config = dict(
    num_key_value_heads=2,
    head_dim=32,
    rope_fraction=1.0,
    bias='all',
    batch_tokens=16384,
)
Each number is 128 + 24 x the weight over its row's rms, rounded and kept within 0 to 255. Layers, rows and columns count from 0. Numbers have three digits each. The size before them is the row's rms in percent of the matrix's.

# down: layer 3 MLP down (transposed), 192x64, rms 0.226, rows 38-137, columns 0-63
# up: layer 3 MLP up, 192x64, rms 0.272, rows 39-138, columns 0-63
down38 092:139150128113140108116116113156175170131133131129093135159178134107131101101141148119081151186130147122151123115099140101159184114113103142128128124176154102114139149136114117151118161093104130
up39 102:115145118121062119118083143120110115076116152137121150148152114138093152065098136120109140130143149094135087133137124166131107132156128125113131107141117105098057109126106119153128114143112127
down39 074:121170117147123082110145169146114128159143124141157112143136125143136129144123133099129146085138122139132105159132118115202083087128106126158147123167142120143106096097083131152137178147113129
up40 089:117148140152106097173114128155184125130089131124160146088111128073134150145159115134117074136155118131130134126145100106139153124110125160151118110125109137101143101097076137081149126129142096
down40 098:123133162122148116141141122146202159128126122114130130158121171153104153144114132127107123106109136137137117145125163164158149163164140101129147169119100082102164157090150077119109134116111115
up41 102:130112094146134106131181111095113164142145136145106129127127122136104113145149106120155173172178115150104142139165129108123196108117104157134134130117095117095136148148120158108151100110085132
down41 112:100133129137134119145123149132113136129181128110139112117086106117126087170130140112125148112095147108105127114139098063166103087144108172130170114110126171146151123150155157159130094128156139
up42 091:139146147160137103156117152137111171118110107056099169123100145110110117122157095117130110110170102147105128163119133146124109168109155117115101102135125158143105124107139160089130128084158135
down42 093:151148088151130133174143148131124145149130134119134127152141142163144109060094119135148148148079114140116122136103164104100146127093089081122146126135117122128175155114123074136090111136119120
up43 104:147107153144110126107078172081104119130097141083137148179114167144145169139135104110108136155118114120110133110151114096128142142099111108112112134110110157158131132178152076134141112135111111
down43 095:118151152089094158118135137149127136132117150167178167091101101168122103123122132100130170135139108157121138136132157092125107094132161147145169129158125136115129075100102103142126161114118160
up44 106:108129110146101218132120115119163071100163089144118139141092127120134125129143125108141132131093187134123160140125166123110141148129154155108160110134118103105132111120120139137122152157156114
down44 108:128112113118126106116167169072141143109127067133199126085129162117092151130132139122158130117143147152095167127117111111145119080142121127175098122118140146136143119118149101146116123110127131
up45 114:120147139160128132115121113162134100125142140113126125098161106106137109139094149129161109097145133109111128114157088149113108148158125174148072150106124103069132172133138145105088126082165122
down45 115:087132102184107135147122128123137122091176168114120151143114099114099114111094142113168144146163146138122133141169147148127077125148112143114120129125123148107133155124101161107097064112146121
up46 085:143152162091097105107150142133131101142132160184163100123114152090139126148100134085154138167138109093122142115167115106131117095109076146141121133118155112091134133138114124089133129082121107
down46 084:123131108177147157102126171098101130162132127135106144094138096106143100091134109133128145100124116145148120143114115130102074127168125149135145145124102146132119049142132155109128162139082129
up47 108:156161137149149169131070113148137105117139077136133111139116123146122126135153155107100083116127095108122092144159124149094136116141163116138099095097099148162134136125120120123127135113202142
down47 110:146159133153158152119153125128121148145075137143122091091091111144143096149145147135134162148141169157125111125158108069148127111102111124108162128145122093126175102119124148073115125105127104
up48 103:151159112132119127128126168140185129081102123107147157152135141111108125132131145105087099139099100108127106109117137131151178166144164120159112116157132118143143163107120108115119109061158109
down48 120:100142146124148148098117161186173116099106135159137128141096120141097100126162141118158159103113166144146131095149133111114106134123112124117120155129126139149188157167113097084137100123103147
up49 095:129161142134130123164167098121135135157112164138132195183144113146121084136117134103124129077118142150134145107179110085089134152145137157136122129105130136116103164121133110112117163101114119
down49 097:117121112124162110114127109082103139120147151135111126129135106088163112151150148102130101170094136111111100107133131135142138109086092137125108082107124172126124169135107138124193120140177095
up50 098:122148108143101114113115177118137131145106120130122155099150122148145125136145091144081110110118136128092159148160140125127104126127149102100090123168123145124136087126097038115109128156113094
down50 099:130121106123151161120146145144151119148095126113158138131079100128091138113137142104180082124115087130150098103100167127109095119117113159140179137121149098135119134104181139140152129130093159
up51 096:109136135092086125139126131128131147116102117129117121130090146154142136147117149145153105120103149193118132149157130136107096121133127095088156079118134086160152127184131105099130093165171133
down51 096:080109100140183105117095158106113104128157126117085147120152131149120147132125148109101141134065090131178126126103135152087129142159086123144148137109129123164147135169114115128114149149121122
up52 096:170134137128134119118169084126139114119125146090132108124112114134132127155175126107128117079102137144170099173116107166160136107135099134131103137139082071110111122106086104100147108151118137
down52 094:117098119128146130109099127106122104111151156144156169091134153132137113114153145093145128149166117156115143116100187134122195115097127147122187120126092103116132093121133143139097147163142135
up53 091:136085137106144128109123107125137112088086139157141108151124163173093121134160142167144106110102123147162112097136117162112094126139149127116185120066150136133123117099142155110137135093127097
down53 093:145165104085116131173153140165116131177165127129109149161139117130137149146085103161123190116148120135127107132098086147142152113096126143119125120117132096101077136120091130145135141136155118
up54 096:144099110188124179079127096116102107120115082148100117089133123113130092168128144108125140137111105179131142123159106133153150130111102127114112129123128097076132125145162129134094147149118147
down54 106:129177128070131123146155072150118100126123143136103116138123139081115102115117138126114125127108163101135107165148136115174110109163118098143100138155111089095138105135139125175090143156126147
up55 093:120055122168113170165134137122181119107131156119140132114101139105146125123114172091159115104136127092098139169092103126128126129145148115143116104142089135150160130158151167114122109145119121
down55 089:125167123080137118160151108124131138134139117092119080123154142108112140096106137134138136151099042118159141156105108092117136162111133138134155139142155100175153115151140101128121148095132135
up56 106:142083153168075160116127160130125145117156109115134159163166074096147160147156131139159141124147139153114106110117112089120157131119142102118101124139114101105149139151164117087090115125127142
down56 114:098148160111163061115157108171140166074110118128116125136119164124091130106141146131142109152101167146151102111111136133134125136135115137141136131175129148127144137187138102125101127143167105
up57 099:154108136129122117126130124132094094095112153126095163159138137142098136126116157118073093129129127096123156127138099164117135067144136133132155106155098090137104156100162100118151161082132152
down57 101:164115132118135086119126145137126117141085144108119129116103155104132124105130083138175112124086096147125122171117185116109129129101158092132092097136166186089126128118113139141132120116092138
up58 104:107106176169148127155127109164170109091111157091122120129114131126075143107167152101119120123158168144112150160102127158177152141092144166139138117160130141136131124139113146102115159135134126
down58 109:116118128137144096155147115137144118140109127145126152102081127155157142106137147077104132169110109110118135086097109160150132111137130129135076078199139119146146162130123153133113089137127100
up59 111:096115115195119115119113160121131139156127090194114103151133150149152121141152142120139137113100127102117154166125122171113099100098164151156103152132155110124138089127092128133145101148127099
down59 108:165119153096160152116080105147093137105101150146100157122120083128132127082127123103140130130176141127114144159108132105114125128082162140170102072146129084140142119154134139127120119161135128
up60 076:131133127120138102149120106089123125102129121146146156164143108108105098154117166113146082105129135121146166136095146129113133121094135149169078082141142169143067127092097120144120108151121159
down60 081:105125135120139162161089133181091158107142164113116137125135116134130141079069127170084163127141139116116159107118120113121131154126128121119149145142161075121141165088124136086131138109136120
up61 090:115146146116112113137096102161144088094157114150110156166142110138137155104103119105113107151124150118103111169159124152143109060102143136148116081145144082131113132135132130139126111151175161
down61 089:140156129126123138121128103145103135196118106132146140101167114176108147109132111109140124122116128144097095081134095130169109130138076126158117147100137140141160135114118153149180120174099150
up62 106:163143147124150113122169127100128120124162139142150134202134140144126100121146125121099112136129120139138113130124090180111116082159095140103120102150122156149067110102113082144131092128139141
down62 096:133125139145079142123174126117111111112099107094138142058117113123147103162147086136120140135137125125117097146120126124166089184097142149149116104173158130112135151164121151149136132137108099
up63 091:140080128117125174145169133115122137091143152184114117138152168169117143110133131147137103155119106119124092158139102147139127133123140090139139104172138159131139085126108120103134118177159090
down63 106:144096145138164088167115109117128119117132156146123138097188157121128147168136152168134122160154091150083108159117119180131167102130099100109144117111124137113120154160119132090123141142118139
up64 086:129113118193154128112146126126097137110091136080098123144137105135141183157126165137086134144127142108112096126184142104135142103116103154094123095089107117124136182126129132123139106122137110
down64 088:116148086125123142117094120150130110114150070136143153141084124181079124128117168086147125155177109128143127081131130166144107138119123099150148137158117108130150129156103148170124145139119135
up65 082:156141161136094151103141115128124086118172122115137160118136099110089102113136156143120141098104132161146128095119190135137178113114145105119113116081097133124092157136071137128120100143128132
down65 083:144103106170133102108164114138100105127176119129138118125169140102122129150139123111113138115139129105098133131130129110084108161080126130139175134144129187148127087141118145117155185164095144
up66 111:133111154127146150126168129127105151117133170114130134121149152127081075098119092132110124141094085115106141148197165144098146111114107129159129140153149148105118104140103154155150159115096134
down66 126:142122070155117129122187084083111135120113128133112092118132111120106129134101171139138073103126123123119098119152161129136143147127102127106120083101135162097116137124123172092127153157136150
up67 099:129138147142116125079114156145157130131116190089132130118105133105104139123103116150109151143157137146109122088117165121110183140120188136152149161113179145135122127111130097113157128142116087
down67 093:127136133116131164175160099109113113118131120134172153127080122112127137130181144130123117148162126086119108168125133122124094165120082131113085163167103121143161160134120130141100158108121164
up68 103:183140159113142080145128125140096137111086156117116149178137125121126166139137138101170128088098129130116159116152122121139133119169165109138122131063141129122143136128141133113138097083150158
down68 114:158140109118151117093122100107146165110124178114167139120160090148108141100124185090123156139120118134154129129150128152144119161123159133073134124155127141156116163119092151124081122095145132
up69 097:118137098112173124133174144133107154100168103182142096171121118132092116112140060133127128120112134093160128164107120133130096137141153129123133111111135141121113113175151093136121106093129155
down69 089:134143115140121175114126107094145137167154119105098122118140126155113135113133137114106087186119165122139151084138157075080138106083084120093125138120092132148140111132159117125121163126130121
up70 101:127129181123150137154160134132111123105130149140060129161120112137158093139130148140090152099160134164121138153142114103120113123101133120108124096139127112146107096127102044159142106115141116
down70 094:145144123131136111120101116112175119144110133112159142113125148143078112115094166137165168130113142152138071138124112129148114133162134100110161151155140126132140056147106132115080128113165152
up71 095:160094102112168115117152109123147143137093121115125134112149139075100093165127159147123091162161129111119127153153132166079116108147134107123164133155128108129102134118145101089124186100122120
down71 096:103150133125087161124125111187123133141104147143155093141133122184093098095151110146122137093095122144092157157099143088154117142110118154146118113129170137157139105127153118121126083130105149
up72 097:148121099118086117095183142117140153113114086132073137171127159107139097098124118140125120119142141150161140113166142147172113103077150086088132152105115131124121101148117120110142116138120145
down72 097:075152152139124121168112112142128107127179082101146150105150129183099079138098110110117173149117101162100135145128138109139124153148124127113142078149104130153128134128127132120156123099159120
up73 100:133135154167106093189116116115143124103158114150189143118115170110105126158158128173103143111119116129092102131095093080114145132131147166117125139134144102131139115127109102115135092148122101
down73 101:167098124104102126096147094145086141176132106112085156139167110164129181138100109127138122124145172166160129134145112173134126146136112139136139117124119126093101145110135117134110124106183147
up74 104:181136150122132107130109122196148138083132111127115136138117131160108112098119108154097105152130083065106114132122103152097169112126179108158106156133106135145107152148113122132138149136124128
down74 103:151087113117144120121133139110120089199124089113158173126164153150150171133135148128118158125123120117140132103133158100114168135176131127173129104104115115161106131095114098094127125125139148
up75 091:144085126111139116146105109156121155120165126142124150154106130161137137155127153131113105089129136167117102132132151123105143120147175159068150110132135082106110100149147113117136079189105133
down75 096:106160115161122112107146160136119138087087154119133091164157115091141115141112089119113134124106165113147145140138150115089103124108116128126101169090153172140150099168124143085112110116091129
up76 105:096153126118166152101158117097132158162157158139143121108117146162110081139174134128121138112181141129153150132135141102129126101134131131172088091107114129125115135130106143133145204134117108
down76 106:169136145109159096124136144145149174143113149130125121154125143112153114055137095112146099148144103164119145150141083100140140151177124129105102124105124140160158094102109111153129165151125134
up77 114:108155141153158131140125156093118088103154143092135105106084150115132140108079156149149110079164123133143144125149103149132126127133151141128133099124117086067113122152131110140070099124123108
down77 110:129109086090155121126158124146160098152151142119149122133160091132158166144128102108135158136143164074105156141155122109137113110166157161133092128136095131136106091096121120129124089152123170
up78 086:151155091162081128144125143131101137109160161143134115124140154134130191148152130152119110144123122117118132133114150124149145156086172132127076160111114121171161112138124073147113090131105137
down78 080:138138144064189118141161108108177125110084122080130153131136142126144084092106137112154134134106092155120149147128122118109120093158114129124141105153141122092121124120149149129164168132114145
up79 083:107148140114091104112113096137181150138129151144089101142121157152106108160120168146143140126095105122123118064128095114109118089137122104139118146113110135148072138122094112158117168150114104
down79 085:123144137141123101144141142175114156145154120138083149117104127147171122132141105121106130117118124145143141135084136109125185157147097112107173083147146130136164125089129153184164123142088124
up80 102:108140150110148153121181168077127125107109127136150117103074135165151133139118126138100137125107126108139162147144135153154104130161104124119070106122104142123141120092157105150092132153076141
down80 090:081185102132088140159137155172135095111125113139122148087129142141131125126166124153153120147126126106087130127115130100150102155109096145155105121096115129135095165112169133093156152161112110
up81 108:131096175123136084144096119117132104108153146101120136134152144101109117146105137172107133134198119116114134126134132095085124117141166143141113149135112071148159128143073125106161141123156127
down81 097:104165050163123143120145115126149182113128148116140157117153092135185146102108131104131129137145109135104139097109120110114161126162119084146135177117133156124107124135132134155140103118122098
up82 111:097128129139128121128134132039119129099118128116103114112134103153143100140135141118153127079141096145105091135135164093143100123130196172141140128104151153130130141129116107165132162145132107
down82 113:119117183158099150079122125122116145129089171155132112154131121170116117125117120150160157110106121150121099130060105142123092091135092128130131092162141146129130136141164133165104134131151136
up83 104:114133132179117112129149138127107150131130163150108161082121183119106143140121113122179132131162136095119116112122172079144132108163116135163135161128109128170160124158122094098112111125153096
down83 097:160128166142093147165086148138137140139156123150139124129130130115128141097142167133110110184129092138131113163140121110170160163090101115117097134139114103147137179094123131129130094086093142
up84 091:191126084125116177121115133119179137123118101123136138074133111094154154144132133126178117116124148143162127138140113124132209133128116159143120116114121138136115100162093133128117146154117115
down84 092:142142175115165111114127152190136107120099138146144152133101122109106111114154130142139142163152093125135151094075126129139086156127116121074145147100140145099141131098116096163129154146102154
up85 092:136124129089143147126141114084135078039111145116143128133144148143134150133170119105178124155157173147149094143102112139152136140134140129099122141103129137140125115118138109110142105089090141
down85 091:151173117074118072121092125112128144176152125148107139113143105157161147095118103117113106133158110125180131130117134148127121117094113145137170121131105130144140173103135135168144161168125133
up86 098:138155118159120154136112150122147137130145083104141113129059083131146100137135114143149129148165152181096131150119136143153126095144131096103136060143142122119110134117147098138104123098092143
down86 110:135129138127128122150138117167097062096173127104135076122117124132145143103107121184150143111128153130137108105086111177134143143168125122142099158149124139101157131133099162101129112142134162
up87 090:118107124115145173124174142108137102141099112093178131141146149136144123140136067126110154103143109164164083159109121163148119098133105148140088136133139162142096126131171105126106143143134152
down87 089:150105135103139084104105117110132115161156112141183161141071089120147170137126157099148119121126108109112144116124122134118111144097154090146149109147116117108126154086123184169125134143136105
up88 112:123125106124045139111095165126117101126140161111122076099111119119134130127157138100119096108116135128083091163140175140125115125143154137151091120096111132116101112099116155140150139148159116
down88 082:088134104140099154147152171117119125172167134135158146092142153126123155137118122144109138123088087128109099131122139057132141136128140117114145121173133137162161140071116110148150154156140139
up89 080:130118132132133164109127124117132066112147094099179160128127144109177159132078111107137090124146160117122155169087082138130141142121139164137112142131095121103127123136128130086143146128087127
down89 074:140126095112121137147119147121148184130091142135109109161162122138151124103169131122090153090058076092098132125135099126112132138126116123136153126111155114156125114089163110161118128145142102
up90 081:131116158102140175089126136145116129135138119127128134103127167082159150119104155098116112125101085123138114118134155123194122125084122100104070154115123138080105147129123144082112146132139134
down90 082:129125106147118087169120144147105137160132110120138136128147108134171108137186102135101116135134166120139098146088095107111116098138113139124181082183133142141142122096147129177159106135127126
up91 104:083155133122099174121160145118107101112149151148099131193135142115117122124158157105108154101110102117151111105159103161149103126083132109134097157134146145123112099146161138148141137132077112
down91 093:123100085136142110146125137116143136115102119127137081141135107115112161126080113144147125142131134149180181109109106154091138136151099061138099140143169142158150088143131116130091130158118127
up92 090:077100161145104138139126143101162098153131138153117130105109159138159136138131109121152129166109116103097104138142117116096170131125112145097188127122162144092145127104092111073144134121126089
down92 085:137121119095155073103129130165130128131178162066125141161117086131165167118139109147098127123122152120140113127172135108101122110166142129162127138096110132124132140072124142124152117134133163
up93 084:133084166185144113100172088120142141142142123101148122131117141146122155132131134148143115142112178116158149106128112100125107108196102150164173098117133112093127116129139093118156136141133136
down93 090:132138084133164134107100165133080125099129142122124088107150130109135116142136140112135170179134088129125103127127145112158095175118112094162121131139163126135102119185135137145066127126132142
up94 111:145090140116156134121163085114110132127111135122148125128152138112082106152120112110153103050122143145122150152115159168117106104103132150160117157099156147106098168097147149117106138102117151
down94 113:122111176148130097107089101110114090160116130066128141097115134102154093143134133115112139115120127128116127164108177103160143176147108143119160176123123167151127107130143141137101158108139134
up95 112:160127125139151132124121107117131103118100121115149126155155139152115094164107129134111124145090086146172119171115108097151146131168093133150081140126096126142108145152152135121097203110122160
down95 105:128096129150108103121171074094113117125117066130132156135122156120141123114116118131142118109130126140099130110112186147099126118163140111183091121140131167067095136152119151138118128109143123
up96 103:134142159147120124132135130115114110113173103111101151141138162153099102118116111138115141127162078111155096152119117102161175069095146143130122126089093144147148128124120116132066125139169143
down96 098:132098131109097121124117172146109143153134123103163090138124140163132099110124141162130171131152110179184113087087102098137130134140102148122108105131163148124188135128139122153108104137137112
up97 114:131086161143113145116119108111139127143123129096158147198131111123102157162087135109176099127112138119137138128151108082143121132149114112111131133164153153132178112118080138093106099141158131
down97 105:156089156113118141137122113125126122118130137129130083158145104169092122089134141121138174135112173107123165064110130120118108110132152107071128126117127087127177101118139156096127146107136104
up98 114:131141183147130106073137159111095119138112163110150160109127175125144157142095139105132117164177154119128119081133143137095150108126141142111077117144115109146138093109149099147105112115137140
down98 096:134100124093128166122124102122115102155133090090084088104107121134153150099115160119139146097127113116176168127165145154138120158113183143087126136095102130108111156099112123094141140133124122
up99 100:139147168130084113132093101159125133126078131103143126181110082158130154106133123113155108171112127122122151118136095118126162105129152107152118160160100122102094102128144165124126074116117137
down99 094:154109113132112135150108147112060116162130149134134138119153123093141119156119161154117137114124088135116134169119133138164126131121115098161137087136139144151135165063148126179164143148093119
up100 097:090124115122146124145146086121135087073115137162146121144060116152127135171122133127193158138112140130109083107106148106140124127142154159128157142123091159142127139118097111107134102133128112
down100 103:121203129145110163098100109109134135129111127127160121112170141160138117120111140101158133180143137147154140149097093114101107142162149136126106121107175155161167120110119135127155131163136098
up101 096:122122126140100117170127153147141110127136121147136103143111131137121118111142131057154147138141197117113124162135134178110130151113154118195141105107091126142156160131126141121136101108119077
down101 088:132137113124154185081133120160128113138127132132119147145129083118146123118120090180167075095161100115143150140121160107108145132114120096127146130125113167100127084156132159138136134154160160
up102 093:111103153108139155123127101120120128102162104140124134120120126131127142138108167149131161142122136109155108147136115197105104167172093120174116120150178140100145105137136170110128171113123081
down102 091:102095167118151102089164108146125115105130136087164122079083119127105085106147118132123154114130129124114142125128130134122107137128103138151167063159125133139145130173122151123102084113160146
up103 105:144122095137097175153144124142123124086122113159143132123080114117108158093096129110165115094123146138151092166119086130118148137127166124144090140137081099102120133142153101129155140121177111
down103 142:111095103123080138124171120126111099127111140117093108124146160142127153151140126152162102166109141120110086102096163104171132116146122194167094085126128146113119109146143114111129155133144121
up104 100:170153146149128169082153147138163176129136143134127147151147149155168107132103106119150112131070107119130155151072145170114105084130118103135122134140136078134134124125124126132135095117140155
down104 094:143124134083105145120131127121142127139146141099137136122126122148093137113163151122128118121105174115117221128173117148142090085107098125134120127122082125160117110127171133151134180127123136
up105 101:128091150103120164159121094109109099159137150112130115152126148135116134135092114115162077141153149141094096118118164134133110101134100169114091131145147104129175118135142173108090131110179129
down105 101:119105117163130133106127166113159130131119120154140140105152139164131090126109149105086115131113075117120089170112126119094159154156147124129121154158152148149110177064123154095128123142142149
up106 079:129096109120182146135129117107109120154126150119113125117162110109118130172163130134121110143159133147133157127114075100139186073115150140143123107120099118116091076147141160132118114090138095
down106 081:108137123114111142141122146118135167137173120106117153175098127163176125101114101109119111132125106140131100131115112103113113183141081131128189118128131147095159149087087133114133096163135116
up107 105:130133091118079129125110184127111138097090127136080158114098137098137109124122139104126125120145162111108103119145112137113087154143122205115111122126166120120151154143114140106136157117174106
down107 093:099122073140093172118123134123099104103153132136135136093132129138132089082188074126133109131120135126146093138148163119165124109091090132122107146120147124158147146151140166134099108120118113
up108 109:100147146158090142156101123116139098137122122120115110150128111146138111137131141119172115111131125158100156172094131101114139099161106152132101111134143147125129073147172166068105133117175104
down108 123:099135049123100133125119131124137131148130128116116132152134127125154135192134109145114153128086131131174135127159100149144141119118085135162173135132096104107096147117125120170166152112092114
up109 100:118132137159109136133163117123159148139164077178132110110159132115096173161137138117121157114128142131146154157143116116112117142169089125135105097119130104166102093179086152126122111156153112
down109 115:148158132086175138154121144115194104124106114142109122118103112112157156113157148126145128149136097123134106138162171167138138135087159137099104159114105151118116155115161131139074121128123098
up110 098:142086132105136148098160164101110139167124137147141125172097141100110131124143134110151104093131109136111127169132145105167154071123106104095103166135112141120120153141119097154098083101147131
down110 115:140101142098121133143109087112128143139168093146134090178170129077096159116137154115162094130136120120130135125104136130157119117127157127101099112147127140159144151206145118140109118097127118
up111 100:105116137101118157174110143119144144137168094134137141126135112121152110166046126171106120159126120155115114093152106130123135136156121149123148093146104140058124118124133115112150149152128100
down111 104:149145159117140123113101174096186142115144122130131106104151142115114081091126116108124139157168139162174101107108122146119142124087130147101116134156172109112107136130125087113086131119097153
up112 103:102115119133161134126152131111130111122119130133119150142132146109130168156164146183125133112133118134107122189143118129155106137137113109099113142091155133051152143136088160111080099110105098
down112 104:078129132142144152121080147186127112126123134109111122157103087124096132101135119152150102100130106130171111146132147137144133149183137113127114163094137108115110162141123125100124072156098102
up113 104:133102153136119130123142159132138114120137116140139138142079170143109147129166086136108093049089136164131113181088160128130158126157084125152122142147109142106126134144123154152104128139121132
down113 119:114122158152133127129143103153153071121148080096144144127145154150131131099096123147104151134135153137094082143088121179106143098106078142127148164153137146142111099128133096148121156105145114
up114 114:132113158150106119120123144103112133123143122095173127142094146131142116172098139107123105129130133121131089142106096150116138151236137130156135094106131146139121104104139160158101102131130135
down114 113:129154126088131105110139123082165114143132123116162114113134171101125136113098123088075102129103136133158131160113167085125106150152128088148108108136134138157121120097176115122114166086145139
up115 100:117142092173140145151132110084072141114169117149136161132117149143124107117145139148127141151140154134132120181146178122131142063148102119106123139158102136127106145152104126122083104163132127
down115 105:164148169076122159114107161129134128140110138097094155113168150138167101124114122144075105157129113114118134131112099136107129134114139154118157190156136128135084121106164105105139100109118113
up116 102:151103147094165122116162145129141151096135103146109139145133158077137123168144120138134164104156133125134138125173088135079101114134156127109116124146148123156072111105140170141145086145096122
down116 105:071146136120108116118109123121125123137156158114119136076131137125126143075167145146112161112122114120111151123132103110140121111086133121187113149124060107122140155146170134181137144139113134
up117 099:098146139121109142096133087134147143143092122119159107097088139149085124153128175105134098127109103188126133113146135138136199134177110108141126110155130120135121106104151157125111140131124089
down117 093:164148123121195146129142153143120145079151156113136092112173092143129100085113102104149159131123132115127122118125130135119110107119090144118137156122108176125106142099107100109133074125161145
up118 115:119058121125126122127135124101113124149124126169107117130091106140130127115070115099146137106104172110140148122153106133168115125114110141103128185130172142057130145160122128133135096117125121
down118 095:164123095149143102143114156177080125145133126165126110117140142150127113147165127090097099135112137146179127151119126134146089170115144156135143134119106138117136110134190111100156116084099137
up119 106:127087119102088166168110177117145184143136137115149099088116115131118134153108144120121182104155164146099138106120139096153130122128112106101137155136166113103146118145099098128093123130109106
down119 084:133166160128146104128128140115130108145094101077121169110142151125139127153157168092133085140099074107160172142133140101120116154119145122184115109105113108114107130095148162121137141151141122
up120 100:116130166135141146164148190136132091120093154104126126154100111148092135157143160112138104082088127107113133127097161127152135114116145130157164180150086124128125127139105118114125167101114109
down120 093:105123125124107137096125162141094132127135132131162131136104170128129116124095149141112101111097160136128091122096153167146148119110141117119151144189120178104135096170088191146144125118135104
up121 092:099115129167145122124135139134121114100110165118117209122138148152066106162119101130125141091165118172137110172105113131128137108139078141141145158149104135154109138116121124146110135118118098
down121 098:131136101125117111130134173091108131115135076134116065092085133194120114136075115114139091132118157137155135106102118110099160090152129123129136114160152133155139130108126155144126138108114130
up122 083:126126144111130107117094155116191163143145136103119135103153142154153141118091098112113126138126123077146101111184114136116163120140144199102099144115156158134151140130137114097134134124141159
down122 096:131133125143124137115145092141105155130165102147158121106121071151126124097101154109105151156154160129136107085119127149154121124094107102106182094173107147133152146141090156157147128119149160
up123 107:152123136169138130139134072132109136118132109144131117139162182133134088105115130152137133163158107098094114163119122113129105076165138147160106104115096101146114087101089154115099143122107136
down123 105:113115125140118136127157142135113118101113131139135117097126115105155114178145097138100122173131120101154125083096127171158126083157108151090160179154111118089107162144166108119147150134157138
up124 103:105117117177130117124174140106138129131143179127107108110144133150098108137089107113100162112130166090133122135156174119134103136118115124122154177075116133134152106152107111161123088096131095
down124 122:170139142148149142151157146118137135124109134098113152072135148129164140101137155127110152150092045119141129161141132179113144136117167098117137100129132123124102153125102118103154097100128140
up125 112:135085123124121119126124172092116114132125129125147128163115125131131146125077078158087140151121133114125125153094128138128115147119130133156093141138118163176098088145110055147088106103122147
down125 097:097175117132126119140137164167100112142138129168101114160142156140112128131147110114172137148145154158145106092123089059132109136124164103101124136081148149141123139103171127132119140118096111
up126 098:098153147144067174116136152151123105079101104113157135143131142106148116150113083142119123150122137124156141105157098099131107148170123123124138139173095129120130125120134112096118117076134180
down126 115:105124150117186125080109140129119186102128145129149176166146162092175123116148114146093129090122113075161142159120108140140121159135152132112139122097118136115115109158155114120130121147128139
up127 119:069151118140155148110160104107135147107159124140132087135131159094122080185171119100127170139144138139110142137138115116095150115156126128161137109111138168135101100116138149139130147165102155
down127 124:112105157138152105105143149169133149147126115118123162119124152090130114099062131074136128164117060167127123148102118127083140110146154110128110133142124150119140124111113130125107132143075150
up128 108:096159112177140147145129131120117107106116137144147163153099146076101102187130149154100094095118118136136093128140124134123117137117074144163144151129119160162095158176121129109133125119144127
down128 109:112137130142152133182114104142122100127146178133119107136102109142127123147122129167083131098141123110105121122131136131118117121099158145120128095164157134158122158178125112135158166194116185
up129 105:102109088112156132152168123109121148117157093130125138117102103119062152142141151116188128123116175133141127156169128131146134100132127095159133143120132102161088136102153149157109148138119093
down129 092:140111114096134116095116126135089102145145139137128163145141126137126124183136144186110099097165138129116120100092126089070096133099116136112120190129180122134146106118107127127126153149126139
up130 120:135123156116149133147121149109113146168123129154123138161161125166055108107116180106098140150137113100158128135174114141104145113117136137137095122090138135129139114109123093129097182100135096
down130 125:107116139106139163136119109090116132146175109159134135141128125178170113132128095147125150116106117131117108145139083114159138072160164150148132129148092108094149146120132176171152098144115112
up131 112:145105193126167112095143140155149149082117083147121127149157108132122125114124124133164145094125117152152114171099129119122122096159124115130098134149148114101146151115124146151119190105172119
down131 103:140136140138135131134104149074086145141141159150105127103119115096153105124160178103120130144143090095148170167119124085158132159095140123124135101105169152151082144115129138129116153091114130
up132 095:131081133131108105156132146081134120075149144108134141125126081110104116133152086089134143123135141134124141129125107165118140112076126124112178144071089145136150127161166128129105149153126108
down132 102:084196073138142137135143134148122119108146137159145127156092101134138126114153138151139145172126115122128140105091148127125110158135107102139088163141136168140150167094128149114101092155150142
up133 113:092160130165166151131102121129120117106147074193153133125128131162147111134083158102124130102137196129150114116148113125146147128132170154124115105134141105093124116153112111132153145124150101
down133 126:119118159111085138165098116080122155180133108125130158153129123117140102149135140110093125154106092124077119119156157098142158124178132103103133163176125153121138129123164144129115121120118092
up134 089:078152150168070172122106129165134090107162134131142134124133164165141119146149125103123160154156116144119150138130149095128138134103145164124138111141114084149141111139155125128132094080109095
down134 090:152073135117148108124114111152131138125139073126144161121109125145125107082123145173147114140120186116119098099120155106117132150144138150093136120138126177136118155190117138115105108133174135
up135 101:153113128159096111121129137167126110114112155127123136130123098146120153130140099105097153173134149151142121125134129156099172155108169106111153105181153085107092131119090138095167163119109097
down135 099:119120168139131126126131123153143118132157092105119092174131175141110106169130133164135144090108192129131106115131165140124146136096105148113096128110133140139163113119140101105062126097133103
up136 092:134115167167112141144103110138164085120076131130136124128117064145121150105108132163114139155137159101163076140130102123132177144130135131122115107118126154123152126156116142069155104135117143
down136 091:091127129136109114100163173134141096146113084155106117132093149114113147125159119127084137115137101161100140124102154077128106133161141137160106128106127118186117106130111143178124143153095105
up137 091:159075137123134134131064156114102105107070136150115134094131126140130127122134144142119084106142167177130137161105089161136164087118132164118124140148127126122127161129087125134151144117147141
down137 092:106137100126188088066157110117099143151165148125128148109129139136108127121181151125166109097099134116125113122140102085116120175106125115154137155081112140148125094143150125143129135126148114
up138 082:138143140116125143138119163084126115108107145074143155132125167070141130138091103132174148162162126160165088141113106128126147122130142142078144144170137116132136125122144136142088171106130118